{
  "num_hidden_layers": 14,
  "hidden_size": 160,
  "num_attention_heads": 5,
  "num_key_value_heads": 5,
  "head_dim": 32,
  "intermediate_size": 960,
  "vocab_size": 735,
  "hidden_act": "tanh_gelu",
  "norm": "layernorm",
  "norm_place": "pre",
  "norm_eps": 1e-05,
  "positions": "learned",
  "qk_norm": false,
  "attn_scale": 0.177,
  "bias": "qkv",
  "tie_word_embeddings": true,
  "parallel_block": false,
  "init": "uniform",
  "init_std_qkv": 0.0546,
  "init_std_o": 0.0,
  "init_std_up": 0.0546,
  "init_std_down": 0.0,
  "optimizer": "soap_variant",
  "learning_rate": 0.00523,
  "lr_mult_o": 0.99,
  "beta1": 0.95,
  "beta2": 0.95,
  "lr_head": 0.0111,
  "warmup_steps": 200,
  "schedule": "wsd",
  "decay_fraction": 0.685,
  "decay_shape": "sqrt",
  "final_lr_fraction": 0.1,
  "batch_tokens": 65536,
  "max_seq_len": 512,
  "doc_mask": true,
  "train_tokens": 219500000,
  "max_steps": 3350,
  "dataset": "wikipedia_en"
}
Each number is 500 + 50 x the weight over the matrix's rms, rounded and kept within 0 to 999. Layers, rows and columns count from 0. Numbers have three digits each.

# down: layer 2 MLP down (transposed), 960x160, rms 0.132, rows 915-957, columns 0-159
# up: layer 2 MLP up, 960x160, rms 0.209, rows 916-957, columns 0-159
down915:487462502537515545603500530479477494504477489525457520530447386540488540531531560556486469412466477519586472484524547551536519501507573502572564422531463477521490451499467447461452430470564457480526496535442504503470466510513498515530414354515547529537487599556586428490535516448612546558494471508529470524527467487377517501441490497484522524520542512546521609498651522445530434459520491479481497588471569543410472485589566513465475437524487447523491521546513537522500526475552495
up916:502464443454378555527490499598540504570496400533457523478501353400401527582385523553530577425417546506502512464478498484505566554467520484479532533530486564533487522439424543526549554503454510443540578555470521519401613486443517591476585499500479532494503494535510467430405455492458606555528491474550504514497463544528445553485556473459460375557404571552570450627613439416448497499467593566457484541508368582477574524479392424494522481545486555419516408543449469541533474541402495
down916:543501398503530532529507519471534438466636411521534440554400500441469493608458495455602448520499516552646498449530484399545528429590585476536548419400467466557407556611478434428402506475449468589573537415509680587511541509447474584446518441537568476539446594572548448510564528456428498539509534473489481559433512515548430543360524432368399612638420472472443431569421476439600522507459475604446433535365477437539591653446450537583421554436561452421393433517441429401516390541551551
up917:573552472513479520517503465481498541466500524554535394507553464523558484493447520469505533447550587444528550513478442481508542502474455489491554504476409495478423454567544470451453508454444469580542414553467463390389518512530462468440479497473501455509580501492490467508556475577492513484514433525449585513523533416527490542534471513517470466496452549548487460497456481533562534529468574428521491526549572472428466496492535464572533503518427510411528506495496493517509491439454528
down917:525565440469477520512509560482538452493498429443426528416446469481491489462530421495466495514552518463468506456451565510422509519562530457523500492470504458508482411596470475516557413556461434495528474574487396414527481593528502465489387528431533461508486543543410468444369530484503531543523492494473445512485487485518427543480551507530450511602474623523421519490505470548513510515541546550506599538526536460480532495487507520553547554498517460519522566478512508463537502516531581
up918:464515461540547467513556544432484481538522512494481539499518498420531579570490491491488505473532509510483536632463520539590509512537406476404505510475468540594414644544486511471503519481476415519524469494552485455438408511523530433518548430461528501554552446425522469544469479483466479552453432503481519480562472427535465535472560443551413541463447484620522487393502487500462521491441528475534542504481466516459508484564532486492408480439452546500447444467531477498452521497478501
down918:509609452625441519435389510543502537544513492473490507480479573615551514362439439469560599470526484463588564456677540475439548548420544471604541414533565541577518469517512569499466481524589482458564537560410539542495516470578463501430538512527465558574570552455467533532496400480475479516530565517513520515551579521448540542492531478433522469515460462489432510515549523425603565376539476546534549612433445464402462491459502489532540614545549520527568524483468512488433553493594527
up919:517472540478448534489486610502461417478471454449447483487465514558566549547492578471516517619499454555518468382487589509476501437569442445476511404450460448437577567563562518508472575441402510463591417474577456505570496524524544530468584527449551509536517509545503541569455436505524512435420521460496514549455511474451525437507555530506482438386490547552499532490516519506454465569482519563440606446408433450510426456373523512475501532543522483464410523460469553524544534497516533
down919:477548440435469487507485480583543599382595502458544448426447614444522567484535484539570449562572512526395477501504519556536516527441535498476425471427440489525489544393424424564563432435519408491486469470492398556509380607485527418499540433449539559470532508630566494593494470503497530519538566488506533519522449419510476532459435457528488480520415499523490567495484519382507369470522557516422432463413532471574594464580489529667533509535503525398400501513478395500449491456502568
up920:439509567540523454479453488529416500574507494426512556405504519458534545557501590510501516545511553514457524458469437527494453485513611519440466493480566542567447446579384493530489467541495514489503564645491422510534422473524542490480519498467556447470451459518451523526423497542548496518565496489510520605546477489555469473472438481513476478449431410432512518480594504518435467420536552410581499426584544542419501474567581509479455536488478511540515471552460497458529523455470573
down920:495459483535524459447453442535620511585518560526402527519487547510521392588451493472474550447487484527497536457540561516483566489517536569543517436445431485452483513397445484553507514506485409541539487518490522507481537544522411525521565525537461491502497526459514499588564485454515588420495585506572459595473494499419474473524509519494456469461489468483438390578497521557524519503458613498482546538441523466508436511506519518460537476489451449535498513540503531546501566561511365
up921:525525424482447477503527625475498515461460484464537397470522492499556502536526515520538442435456499568506448448492491434569462497492450500421607615545469544531446493465432545458574518509554538466424491497551525499507541534479559500446477531449507522484521559575484482487481546406504472481547515482516442604457554560499552572576406544497485469528559505470516406475542593580458471468551497509497477450521490538443447563486443483422559480590493510463492486501463609446408457435427511
down921:536560400572506465518459462507593452475543538478488558528588455496441486525516577521413507454526467386450500549476436543419522528439365508591541554523433462448538534482439460569439501499495433468485504494509521414523477570646371529454458443485499474566461539470459481486496473506507553577502473531537448468506476489495472473371598511407569487451437554524504512517468519507519590487415462455563546431465576576452496443496524470504544510541465532457536621452573424512541563509540503
up922:534428567471490525462463437506570449497490521606438423487487475519490480405531515538488535486525569548460555537519445509477506474579475516544458522559499513614588417526483546445493541429431474546471492509528599530557569461530540464478514490459516489544558450484536570477499557503452505445448520471492475474562431510527603464501478471470500432456506514410566479483565579449465512431567525538430582454464424577508525451503493539477547417611434472462404517490486575511570502436526585
down922:495472538514589570451515448488492550498480499498562531525413492487526559543538496524569481460524492516559470529504478452463539563570485480562510442527572402519515506561532536419479536391542377451502595567501595588504525491478448534508508513408436464484496558452481484455590481469502564519560476477536493551547515534440536534512573463475501501542497420537506461508533458560561504407559496528468396597409614460531422506537450495509489498566538432527528546583543455560480506569505489
up923:644601533510535430500495599521488429439538485520535465566508484423511428558445468494420662498530454467352466404514507419541451525558591510517607491563495511479559489577481504477437464424531581555532466514591481439491545403539481414451386525407538505544496509439439609482472453516484470496438462495440443531529499529501436534469398482429559471585430496433464489453609460500421505514474599439408502539559444492599482584604486542447519580549497584463528511468527458469489515576494558
down923:456582434481450532437431594469506382536576535518557608447519475464483584590490480442537461494413315426434511532622522523496495449381456528432491572449393620447645473524455488519440539442447549467516542469462434648470553484509451562404385460392491551409574484501376512470560529553497420512520467577512412512496449480525519521397529530460482501492542469567438480491595493501563487466349399531551419483472519527513629479476444516508595584605547579450523449581527537562499350468405369
up924:504502500542432495451524494522506538468531485494490564430444485476502558517499543525523552527466508481556502462422509499418484439547539452541484550507463606468542526427401531513464616473513518510500469523468497504477416483480619476507585579500496513527528567537514494498542445492520486513365517537541407470512585471456501492458467461549525514558498592541407501486505531494458401519584529525490514505510511539445438493498476479531467466576424487543478587439508541497513525475498544
down924:499571490515503587537589442500582529597548521479514526467552374423548537421425448564541517480554474596523476415554544548516452534470451482429452523436469455531448577523531414473549476479565518532503547468522441460434505572425503466552429512464563557560504482538381367519502579505596533543535453438507546512558520509554490507462530542408346517421525516517513470592557508469489530467528486507543524558503507455586587458567548502424505517536505558518523554578526505430570517423534495
up925:614494527497479504436474461533458523585441496466507517461476488561477490516416512455583422502460495542509422418510421488505467450500469499532529480499470433494537470527447512480462599458486577454534440529516517391470496426574497506485479450543451459569575467491486519522484495488535494423456479518470395504515447552461536454589409552516523416508513508516482471509489428479514478501526525505548480463614508492418526508505557604544559561523493513496483474494469507510390510520446438
down925:554466482499507562509411495495519502556464516500503474469474512509551495504530454543468493498554507589552512442456499530476525442529602495487476456496523582545501473497407527478504484548474498481542454501490464462530446611553522517521483481562458493562510491530539434550548532542521508432571562521519449550549554478513497515467554514492498504492502498459496477506495523480469516488464503514517494483449568490584524500550496511440506576480449470567518509574503558526479483551543463
up926:434476464447460450534451552597578595411528540482597433612490412484456464503513401480596490454560475496506538541532471445532511498456475498416476505554429506545443518492513549537524433528471432504564593525464462514479521442433463531497440509475479412486493479506403567540484448544428586417539428474472514509553553482492470546367553541579492496438543516488495561532493501539403540480408530507524475520470370553540494449497553486470492436523522471455430483479589559528458499530549549
down926:465474539487529460488439546422520513536499448487542506572478410518574507495491479471536409443509474549523450459521445460597536469507598449573549469492534494528502438446521535536486538485488487462481461433543471470514529462518433476523454552571493486500486526463491494522537621506506552498454505503482523485545552474471549484490571472562497415470486542426449563482489497500575526506460604567543517578460534484513446440522519547470478545557524530532568588403479594505581528514532501
up927:561561541472465518458540510475461492487547511577496557485483464500492508487458502481505496611559421541509541458537438458452471548541464474513497476554525523546448461476530495492542439566481431487504474532502524512462590487503516515505529443552502487510542425440502506518523455536527444485456541471488531491542585472513537459526462525495528500540478556465473444512411534480526503509558502500528496496446508487512539398511525451489539496472468534518479454495513633515491494509523472
down927:491502555458522540492515518431459528517533521506521493529457497492478534529502526553511530399502533531465533509500485468515574497514503503524512511493453525497506461523534470550501537488512502460502533474489483490490504515532534466481479537462479521513476528537516541485452557535483479504478534507480547519492523454432483495469535453553486527459486563500477480526565462509414494495465453506500472495530543479477435556489488478537529449478573451473551534514528398473510520517478508
up928:604592449561509577567498542458488469485456577582506487496523460561468477552509524441487558509484474519485496459500524488547584463566369584399453452474591495487557552502507522362424514513543517525504485510566478428440496449534489591464547507547407508557514542457550492490557541558419518508436542444494462493530561504512485473511450477529501455506557557510517458536442521483523526509463529491491449509394505564480549451547492547528468475572582508427551475512461420513397476481445503
down928:469466475461483492541487513482571516488419482534410475491470465491442503508521499461579546454420505534402502430456425578496569455532571504594477569553514438534471503540472445601470479545586509436487502579523481443598455470524583552513479514510468486516548519438610496472530605461498507496534495439458512526523461537605442464460519566546387566583490544503537439474546502608471473477515570445492577543476578493463592511507441523419528521551504542521423436527533499471439516592588542
up929:532482591479548563492417459534460521524487578579486461485611520528510543528436516535461487398501454466427462506556438445500463486558452532511444536445523544485490561546479497474577625392471568519423465532557490531397551453556489422522552545502570514480595524522623532523602485510480449503433512374477510468507460515532579552520406504521402529428535482501475416506437500615480573505542469571553384528454389436507510498514449455485515419542421473504464364413516459536537538604489516
down929:569549471463560542395543419412537555535452478520395469628519505477506553464482494475479553522452467443594540409519445535534511501564432496498479410556537458554409452541467404497387555565572530520554496493534485460540485501498503509434534571549582407550545611507392485469557524580538556538488570411543553585409512534487551556506506502560490454480524482481426543464592505529461460554510491441521506428533544452492532520522487513537528402527482470462433594533539526445502593493411484
up930:586476547526459550429543518553454442580495444523453505514556461462481530571497413510539520520463578496582443612503426581501519467596400430455606529442511613517438510495502538517470533465523509527472507554483543507541379398504520550535555500521483485529496555511490579568580531490578485526491437514411442507417516473474564467528442523540450533582538452490480424476541544509516375540470520513483476441471459538460415562515463538469477483422425552484522528492526579516447574439469439
down930:461488431442458411493493531596474465505504495550492471387543541508553541485507552507470393515511566468415443563465499484476528476487570513489566460501417450523517509549522399490468533456482452478530507520588519487456403547498545474482472513451603468556483485490408433498453517505487563545531460456490558537523450556503435560541554473490445455491509566444501457574472542444530606546556494466482569580410576482569540396488429469430435431545599511531387449454574566417521528419459512
up931:609504458453437523448408554463441533583478477576456535389553507508508545453448508506402543616536490507537495532465446539486561467569494508520482639501545519441455477525386493441497489534619542509472462531541520560471551379551488551514471460535542457548481519472534471482550516527435516481482591474484467515465514505484548466495387594407506543451441450553510540558503627500549524433487600550513499506468473514476547479551494571496461471418469447463474475436454570511472519506609507
down931:484452551467495541466473491441547499502555528546500508545531423488591530552463411486500476472529503475452502510492420457504609560498502498547491563595506392612438474414412435514488531515530472443517546433549447504559522591469501528421483563440405485539543475477417448484496521487526517464493578496451540496433537407385582399518600545509549500488510483602480567512517509509390595611492522574447484586528535529531583479621484536492564531517505390349593473498523491565475612480526489
up932:428515547496498468498484488589415642544540482444465551574444520477472601501412514497483484553519489567510495598426568506501562522409452534599409526474495474512521461467371496468503444438459478460591564434461488469518505460496529508410518474399495548447535478506537519520577496607482583464502465511519570527518443445422556475631545590497477544406505497487458540556423566433486531445474523493573485519578444507447474529469518502495482471523454494437514389459561582482542544464446511
down932:491563516402575452508525532452539487505629520465440558514432396536516472416540477527460507565555512594472529376505512509471466463429488512572541509453520434457466494448432466453520527399491389526490335522413484549559428477514574464544380499458480454513554515503518553487440455506516578515493494528454430424530534544604519568529522425554524432602437521495497510483606541544481500523539521579485426441635454533409528533486521533611506535540463518467447538554500551562422515477419467
up933:601550516580404534585498387487487441373372423490613499499660548420497504469497514440427465520403467508463545565491427538542566482486503500509501555471511489543519516470545469516571565456475521377506544530495517452477488519541467468507470479455497515563470550458472506561551498503534416486508528535525464594434495512556480583438483545500412408461562486393491469428451477540479461465415440465641487469491622433547493578414414471517576513563505544421551505494509471527474450568596546
down933:600516455522369542433609438400517564595462461464524457572614443510609507564525540499551528457498567600492427497429466518466637526506499528514543420464394582426466544408517545503511479530517493491534497574573534437590568396538422490542397528516491488450555450473474449434638536466545523410509536518554470470535585566469426447480444522501537442504526444395561360415579524548575478471469470626465536505547470426507549573551466453561427508529452504552551455588572526514526499599614511
up934:510460509487497534535470515582397506496461536490391466473537513543450491543415469389552494527501534462435489480422594468491444495514597534508479511507453571579521466508474562482552495496502606463458461520480476448417408469489565439511538428496523423502590513506571529456529530479509452571428490534554490478446541553487409475518543451513499564461459574551499567525587540477517418453489545482537510495489503549491515479624437546409472522458487585494495531515445468538484570556488484
down934:505500454527512538477574501525555517508536470468418508427460553505567414429502550362565402499497573403482464528542547581435481618498533577585508497501486630515573511465428550507437550498396552540484488523481517493474465546500520510495461485481505498460506530464421471526515527539496516601517457580556482474453426489530496489522556482502508500428512390524533567474460471514529375512576512577554486479496485443482534510508537494506486460463477552518495483481417519530455496546546498
up935:491596498472483493508509428508515565471406415475478463467569596462492406552524557487586464483549524524478532389498481464476481490345516504519453567491581523492520516465471505462426526463428572548367470481450634533463491464440536599591513521469486526616525498506504402441539560560517522429589544463478529501461497504477552492580436520505464469513466609492437428496545453476469422548601357461592410541537533538521589453485487528437503543488479507584417623510382514540461545547428532
down935:484574522435619609576477465653473440387450436445532462525491512463427489375489390413586557456525479566403521459548553495573462411391537547444487550547534523379486530445514543398515430504402488458458535425513601441513469457491500607474402442467458522618502446558438470486531447467531493451483535520446453470375535398428633538558527563522360549541554518530420419503565537495474499506474467460518427508496464512511602597558486422423440552489517359491537548588469611450566451579458499
up936:607507464499367436572514403400430418542500517576480520468616545490486548483506464543518459606444535522588561406437490507490515516493587499435556529499550533574496443465480455432507536478601666506480369519476497528546550435585483480441484477530492508555499520437481486414470511610583401529528549515517547498542474467458506471552455440578506470461558530447407450488510548446527537429394477502643426522577461596444541541410520507428552534516449468558458513537403484499464415447610445
down936:470450578523447592519571568511562427541576457516525526525511526421450533493393472507585449531474522484474412455507347460470540464546459536451477501498522531495399409424415437575482500497486451464507403444575512560507503456420474551448389445464490485563461451521399460465507451536532539541500517501497448470395488487444445367508548434494508509501446523440469472452492494481460472566469511460433483565546516511508525453538487467497546536502483489375499549502561530447547527519471504
up937:437477512477512573591490525611502582474580526421481486489487431501462543508579562535547545496499428517516476554470502547518492541466482580410477478497495504603501463448551514528487454442506487533514498504465507466544524453546558468515535372493508490459518434470531557504561476447414462433430469525502464456491517440549453506520521527429486553563464515487573537443529506457494553491441538540534507458467479490538543519505455556490504495435444567543538418506475484535440463465565577
down937:468418505500464429502508488504454458456456454562484480476525522491498488506412490418478491551419511494534490515518507513526408456529439535468534532512506432458555422572549548557515536503430476565502540503485434520527492465529476535526508465427544543496497500475561476499511588453511546441550534549569515440545507526550463473496503530590463506425493419517520495575466475460486502542553524498500507538511550545511566539457584479542481486518555520509549506526499496452548442535514486
up938:570411563433440540571486438400460569487461548493536495528549435449510523580506449488445432476457480509472524526492411561492461430459451562424431489523503494473429565557533514442479534436516515501497479521597587534391418478589460451464444524494536475477480413546533519531536516568498462462462449501532493485465492644410497536520468465540562407561492498483519503416514527576471515455469514491523479451494489418495528532456530514561559512548479522469511570521454450527328464571431500
down938:429485556515409466484461420505548439501534461428539491527516575576548552507525486548556497555503491575498536458476476507484568497554502526503506468524574552459602513512462515567499486539488468535506456536502535530602535459484564539480433426510439545498532573524597611506575405576490450502561540500476498465480439595446420522454447525487532591494440490489491432523580527492468491534509474424513561512524566527505548550506503518533567504486569512598518547453460594389569508500507535
up939:526502529553428533497456503536567467538442499499509495498482478507478512459424477482567515515505495551463446481522531445506525439469501528426499444462585506509518561498446538476545593508530624525568582504497467448459426498490550545417587504493432519588469517433513486532511504418505520460509437547437459559449559548509448541555516538557380457541537517453507445471477529502573638457477537482553476494437504560501365531502442516527496440496484413526587507493546467434451492434487486
down939:452459422393554498524486578451531499550545568550504384450499523537509497471586478532514423481423542495499412491436552513421556563534493459588433485586435460505399478536500540465496502594555489467484465480496516539547547572493508520459486460491505511579488432528546459522531511523553471584514522478507537479518485555489451479439517419488559499509425538391558558462536440510451442590459472501515528504439563524493542445588507448543505522525522505510492535478474576506554474387509515
up940:481524499486520506455501551509556476563441451454510559483509473484539503531460445408489457527405454509580551586567513403477517520451470512479574461576515504547472553507544542412495478472537480457446596586499471452521546397550512524461523559462599629512494566455457484522578491498434477480418521471424494437508443659581451473497450435426428453455519574411527572414499409521480495471524434575535469570538569481515511499564561417513499488501486528506473549471615540528506552502471509
down940:457434505467516543408453493533486467473597521545503462535555508459555446485546497482543515572470551488483585491451412479507522532645472519541542408606521382538486491502447504609515543494434530499430443482424518536537548508443373466486499611580547517488556540413642437559547463497523570503635464456491486494443479556486439420480415456548470538477465536623436507530511501473440584541415624572486591502536561575519378499402480582545611417551431467547520514566518633507514501607512512
up941:549505558504562450508433512488487566525515547428472597439459367544491509601449536395540590463432454449484601530504536519532497510435560554459484553511586593498450582531493493547527510383465627486575620550485523525454492449516463465467477475467455480587466431509514413534528462490422530550487390499562466462535490483507502570490399498450474460490506532467466377411498479377469496563437577612560513387638446469488528520565520532531506492362487462436536502640527373568557440539484471
down941:491538531420541465560464476453569537624488603465489448527488528571597424460508613547474527409448428505461454527520477503530497473403593514442493439430571566527480398369448525571589408503449484444566518595501433562422422595479502469485506643530498550481432454561438507525485390558560548484440503499615520510526478467499468564495515466540398468509531545443417567476604458454432497543505506604530510375572578481490429546514543534534499526505562514448444526520557480517546543430613539
up942:612544569513507494524470636528595498593482543496475535464452507508426554473423555538554508500536526563505551375419544407427531444503463540512506591483510518471534537527468463509523491412488625522494470528501372428460412520426476432470537480543411430548492577493497494488518498450539453441417523499625499462488587590560461514468432434510555438552517515484549390501429518512434479559454482502534547538497448420423519465503541592522494480592520479447451462587619471457456475473501450
down942:444465480485464602443501609537509541441571522479438553561362384502467526430481544596525573570531620572336520413544471547426467565484526512534492559519457525433520584498495503453514515412555554465550468496502404557503456598429531464417605538524457549576465489478429361511568518492553442496519472562403449433501575636417473515389438488440511504461455427559481571562587456451453377477468481591469588481523515406477564480618525531599491510471488434578515600500477480486553475450633466
up943:516453444466513550551527491541538505484484466461436505396451465490448664475494665521413530528550463525482559445467518409486487465521492560490488563601457552562447533469493518593571488433519489489461493606511521499551583537520512539505575533526512516523512440600431585533490528447501439551419471523384421542419574445482434550484441554441425466501493512520464462542491450525395474501428485462496463528452475510514534438616465445462556490536450586434459619508478515523527461475521589
down943:474487541443512469511566578446531530499533561506413478443508486602454474542510444405533495549488558522480440428513502510488513490483391514539385519519496457534510552474591416584439476565562513505558448462510496572503515465511530511418453439521481514551520525499384503528446504589520604530607519563520545503516459498442560423512560524451469446535514455524437582509439437533472453510495505536484500505597553521505467556548511480512532586416595544433516513539496454583560498486533561
up944:531568530580488513501482532443443530488459556497579399523537471464516377565495476523453577423466430430489473494448529429470534543541525466519485476457489571468475593507554442464394534510474568535516610541507535472515532471579480439578497529392507499542529432486487511464526518530536446450538521601492454500541439531470511582462478497467537463503589481491501557495420463405531379496422576554499463532532475448591454512441470540565444490509500516448483428437496436518542457546443478
down944:499497509614514504467439442510472424423577530531482443505539448568507520441660476467483537465450533421476434547610551380373570486498517538577491399594416506555467473520445440503484524528524503516505533463531470454546524554488461469467482484564529556564539447521442459532459535558572450424514578514474437481476434516520574483459483465534474478416502417460429534554512490482443477511437482452442484471501612578517524498452508438493585571528618480483430377534438528424544431476528527
up945:457571507443489415408403446480526426505546463586395501412471492565458548446462518417503524434541518461467604540522456579427459458415514565526507525590591490512590444487424532465527464472461596483401527519566592530473525397583543382524495568455514443530515473528467476423572555536468407567468514466515509431541552562498480564615488516411491371467562483427567493520680526537575457460513436555613428521458449541519482543488574506506507486521539416547527514461457472540575374533448505
down945:472340571483551417374474565487452468431446532491530457557530533471429478479563554538556510453518544477486472510517458514464475492430469550512454503528648515451550380436482456484540471567504438621417558391569483537565432524475455456549506535516569510465397546491505406447544554436605496440502631396439547474436481534528492521452569496505398490547521502425448469481515438538506458539469595504612448435429476544484439545455483470541593543464485494457408497613505536531521567496479458
up946:544426488492506469487475485562550540526450477493516441464381365486512551510467505509542635459533491451569458532443504585456516479556531610475560563508433444599478500447423535587438577485564614525528442571490609523549559426581475471472488368506517410505459547507520470461499474516581488559479452317651553576490424568514508629516411493543495509462428527463497544451426507423579513476438447504519558514584420484485436459405472452476479606493499559565524463535470558499490494457418553
down946:663527517457409554500533514480484580582507496531564447526518447516505527554511533554532482469523535534509532605510446463536556541507587507536557509467526496562437473461515505480454537544534470569494595510483612491538436438553585453474440484541530416493421596493652556522496456502438543463513448503482577492528482502491468572501490401448566363461481430359568502531537569560559470426449343556617477485518426501459397504485510457463482461474492577500563488442422480484468442536498631
up947:591445528528511462476332498474491448500520452547534530451521529408479458510469633451480445455572568510512475593484545474463494481538446468427477566474478527488506561517508466531389455528517507468539449437552503516364489457558496487472496552517520459450548539474435542453533424524541492513510527510526530498563604541477511512444488474497551430474507494583615430563578499518488363507509416518459544456508499524516570389496513498499509507480542541514430532512496487446467379547386369
down947:518424485431459541420505511444507458492584522562495588475532443494523480412474559556505508433464491541436510548468552533501499535496517491519525509449433475489454527479464455518444547552431441408485444535484491532521506528435449474501444606548501568532472527559469453481501444509583505463516531406467553531503568507502543453487545505506536564505548461518488512520503500501465500456455413506419495482455427522391415492482429480469484585403494458463495489541465492448502478512528605
up948:541483549555521525492442512492441504532462472492553401606550410552499502529547439416487483487522504488435486394523654497455455520584429538538553519525489584558557502486484537469617498502597451502543538562513527486383527418518482589440562504497527427495412575587529538565535474474391382504513501497528503573407598531478503512524481490471474471508599473439459388396513504439378501453528438523596554494546410540480574566554522396554473471499524493477562464569423458545508444504520467
down948:524459511443512395533508537487490485542575451423533540508430520483446527474584524439529517430537549504409577482566509573589492468479521423431499564491490519458534478475511539533535479537487491538467493500450554452532535587517534562522451518499535588486424612468591504464441499480591462455517454593513447566424495507532432471484433427468472489468504520508504535474498464480497430522473542536561600459335582472537468482486481540522557499496582515476427518506533508519472513487501524
up949:472500528545450503533520497590468440500491532492525445544415416676522532519488482419551529480509542534452452592490481523522480432481563661539449608499455560554426433498453520488556493550593533510449488482525409487533466522486526520510468459452509476483473545516497467448491507534494615521531434456513537487599536516459503421505431517544427393501427553499544518486435465497520542486562428445464355554553513460501518555493580388463478477455454532457500530436486477460464517525366434
down949:518575535558473478403629516500548493544505520532420511535499544463561543527434493578469565490545503404482523458458421510476518594535499465561566433504486473492439505503496516485525453513500537496517535555483544543560534453425392521499445593561528528469596498513522488478450509477431524574440492531561534537459424491492565436435554524418520556494526427517512559512435542440508515555524587528481463442458551425441524498433584526505522465491432529466463459561477514495524466514482463
up950:508455553480617472536484490505502412474534506470562473459542460425514509532433494509592490482566544403478459578463453468456523515576433485561558518503509509579402557460470547565531520530497457522513510456487548470587504503522453468442476461532569451490553494464494460561490504490551580448479485529430514533510494555461497521522497460517490474459510469501464469570419492540602487495492471510496471503553440528436426525490488475458525523481480463483495484515545553435485470488437447
down950:480510501506445552485469482504506515504527507486523466516466480498471547517492497481530457512518427552570488507505556514495467468557536496419507496475582481496478521412510483512516460485506515497512513450526477528536485476491479577476423514506551527501483528513478537447516496504482516487455495487522468457437496504454564510482427480429537520515458461466487503465500499525477493489486475480538494459529475488537510538547486558458514471483492472547441507499549496512572497540560599
up951:617550480522479506649502520499464599449511519447519567493551457542638510490541489477473591385556514458519563414495516440539469524534418530443426396491524540405515395497471495643583592474549536436439510412558471513468495466537559516514446592468446489460420473529473590553527452459525426583572511517385468566562470452481451467551443440469447452438503474459575496471558514471480525587547528570522455504529518483375543584477514449471502484505476494591488331456489416552540561455548572
down951:541554463504530496580496437460423537470479544554498553504491541479523526555560480526510501396513586479532458580409479617491482549513438484490421482464580545460511522401485569550550556604525540508479501476538498487493588458425554550541469449545441535418538510547532492442497506444510567591471543583490521452539428438519455585480575439530586458571538515447426516434544440464449511446561555432520483495443554558485438533469540477469521478536472507510458504565588438450432405496528499
up952:549556481507496550463477512402428519563454425587536525393500509507459601512540514515515558404568408510502413534539472531473483457477472483405489570442466565492549481422553513485507509490475607487451462500517439582472501501518419543458506470524448546634468512456401528458515500486435548486520547577462432527521487542495504522449483512484479419515561528507413437429506524401503497569620571482563574408434431541461470579567481529462517554429407523553439400445412554528539453520518569
down952:512447420559411495445558419505527536510449520625518510651487444554558531434468604531505385422515552441518491533451459426543474488520501491519479499515400398450516570462489511566568499480449394473536506424473500490410503470577508527441458387421549413425422463483490518545458480518531511507529413481539496443550465522451529475450513449490488528546514631618436368571443485499556361475476505555535437552552521443590430527433452494541470362457496491495524510477565494443497490531401495
up953:505509386560477461465548474520491522465426468457496465548475473516543498605444517468473528510513550508520510512525514452541470446478486495464594428498480511445458533434499545494459506509516515513524538488459492509493468494566482567459563551544496514493518448528494478464540488467458484558498522547538594541495543446502550521490586501485513525456482502517511430499518499413506549478467529524498498518478535518484446526523422538471478502409519577484519412502527430521486459445536494
down953:544443528551499562497477516509513497530548487503501474524487482501476515475511500486469459511469465513532516485484522548447594486566456507482492542484475479516503467569472538536487535500467484451513476494552529474522477494460545456494441470495518436541525542530471516550495499503560534454481475519483501435477473490484456494469515505511519457504490575497482520555481540549517477525488492493502574562499580503492541503465493470598519504543594476499512514482484466536477522554461535
up954:490501506490474460488424486562477510490427448437520577511552566481439550426479623449504534482502488388487540520456576443464532509531559534511495587561533511500477502486356591487494498451608498497451473460546498477485404432468529532534508460492545552528482456551471454409518557586490529502529382480500475460554491450504583501497521496452551416472566499516499426387457487430533539466440425442557548470627518444483546501553521511431577499537518510554502535499419536581443512519448524
down954:487623547456497520509476549546381482427462451556490537672440527410415471436493456377456494550507523363515431512503530432562470500371496514538468458489481476527494511403498422560576407492570433540482471403450465453509549537487579538478482532542445565438506506553442468423418493574534566434547521468577513412452487492511541549498465509423515492592526409522460533403432420478518521561523474491483486448495499486547588407480477408534416531491483522523543522582474542583475582416401472
up955:457558504520524510528499480462485511549489593534573525449562387570404562458440493402450462471525434498549479448444501660617536571540519585428437429484452442488470506479485501505550571484422565421569414566487561442447506432554456404429463488504620602569559348479474534536461432478469445443478590462485442478548443595477442408531485475461503473561503599461584580498473396575461567570402559556551472465457526504487495526456524533522436436543575455443574467559463426535349542511501574
down955:446503547557437439503461590499569508493500547477638356528576400603623443401541425517515470490515512534455470483500409458577617427512541508525474540496524580605490369526420509487506529478521427507455424591545575594428545496490379424473443464558690540564546387419377481461469475509506463552486482484624439420517450553396552459542505523507471541551583459510514478345545552485577532547516486533505534504578505432512559425583542546456450584604422577527449447547438525565635494520553534
up956:544417563471505506557464415389427586474508403584610575446543515461528540408428495443541507460439420429502481481584499402630580370496599444468564447502494514556454582506523528486494451456516594493526515503599494391447420471528509439548608471506465444529515469515584470650395513571438480502491542430535464504518403552660508566494545479528424487562516543451467398379427524478530503522430546435534483353507553554466596585435419565516458486463544587430484383516442544580442446609534527
down956:547513406437367569498491450464429548443395494534559573390493541531578574573504473568522533549506557587463563434469603518477448483541484493555573558477430517546520606504552419597421466396522609590464559596503480481438538487532386616472476453440523564519615471502491519531520466571520420540659482439492644622513638518486580486508370540449459504497568458424409466489534589509541522426513515406453521507457548364380566585546555421550425568476496455537454497473464547468494505535447561
up957:462559425448466491488437427544553544458420451496601623425575626553618543537442449481486450396535523513514541503531614482527553496380504551421397478399574476404409485458495520413466465510316587608563550529345570492487541516560563616482374465478466494479433432550406548557596390593342350505546583498390440530475540469587486434559432441533533341544512490453580551461444506398538398421541471516506465620479507464514616521409564526495479578532534523506531555606559490503503535441424541
down957:462395539476613475463570440446422610571449368476556507463555571589562566539482422603557497494573582553497528550570447454534439468565587310458456661483524542529529550498505467493431545398535456516455533573346541450533602503534482616553420613403519473494510406613541593461529404509478424455539544475463655542537596499533438535474433478563509461516496503536572453467482495460419468419431487372466371490524435571572532425441505467463430510440527468471420553597527543542458457419446383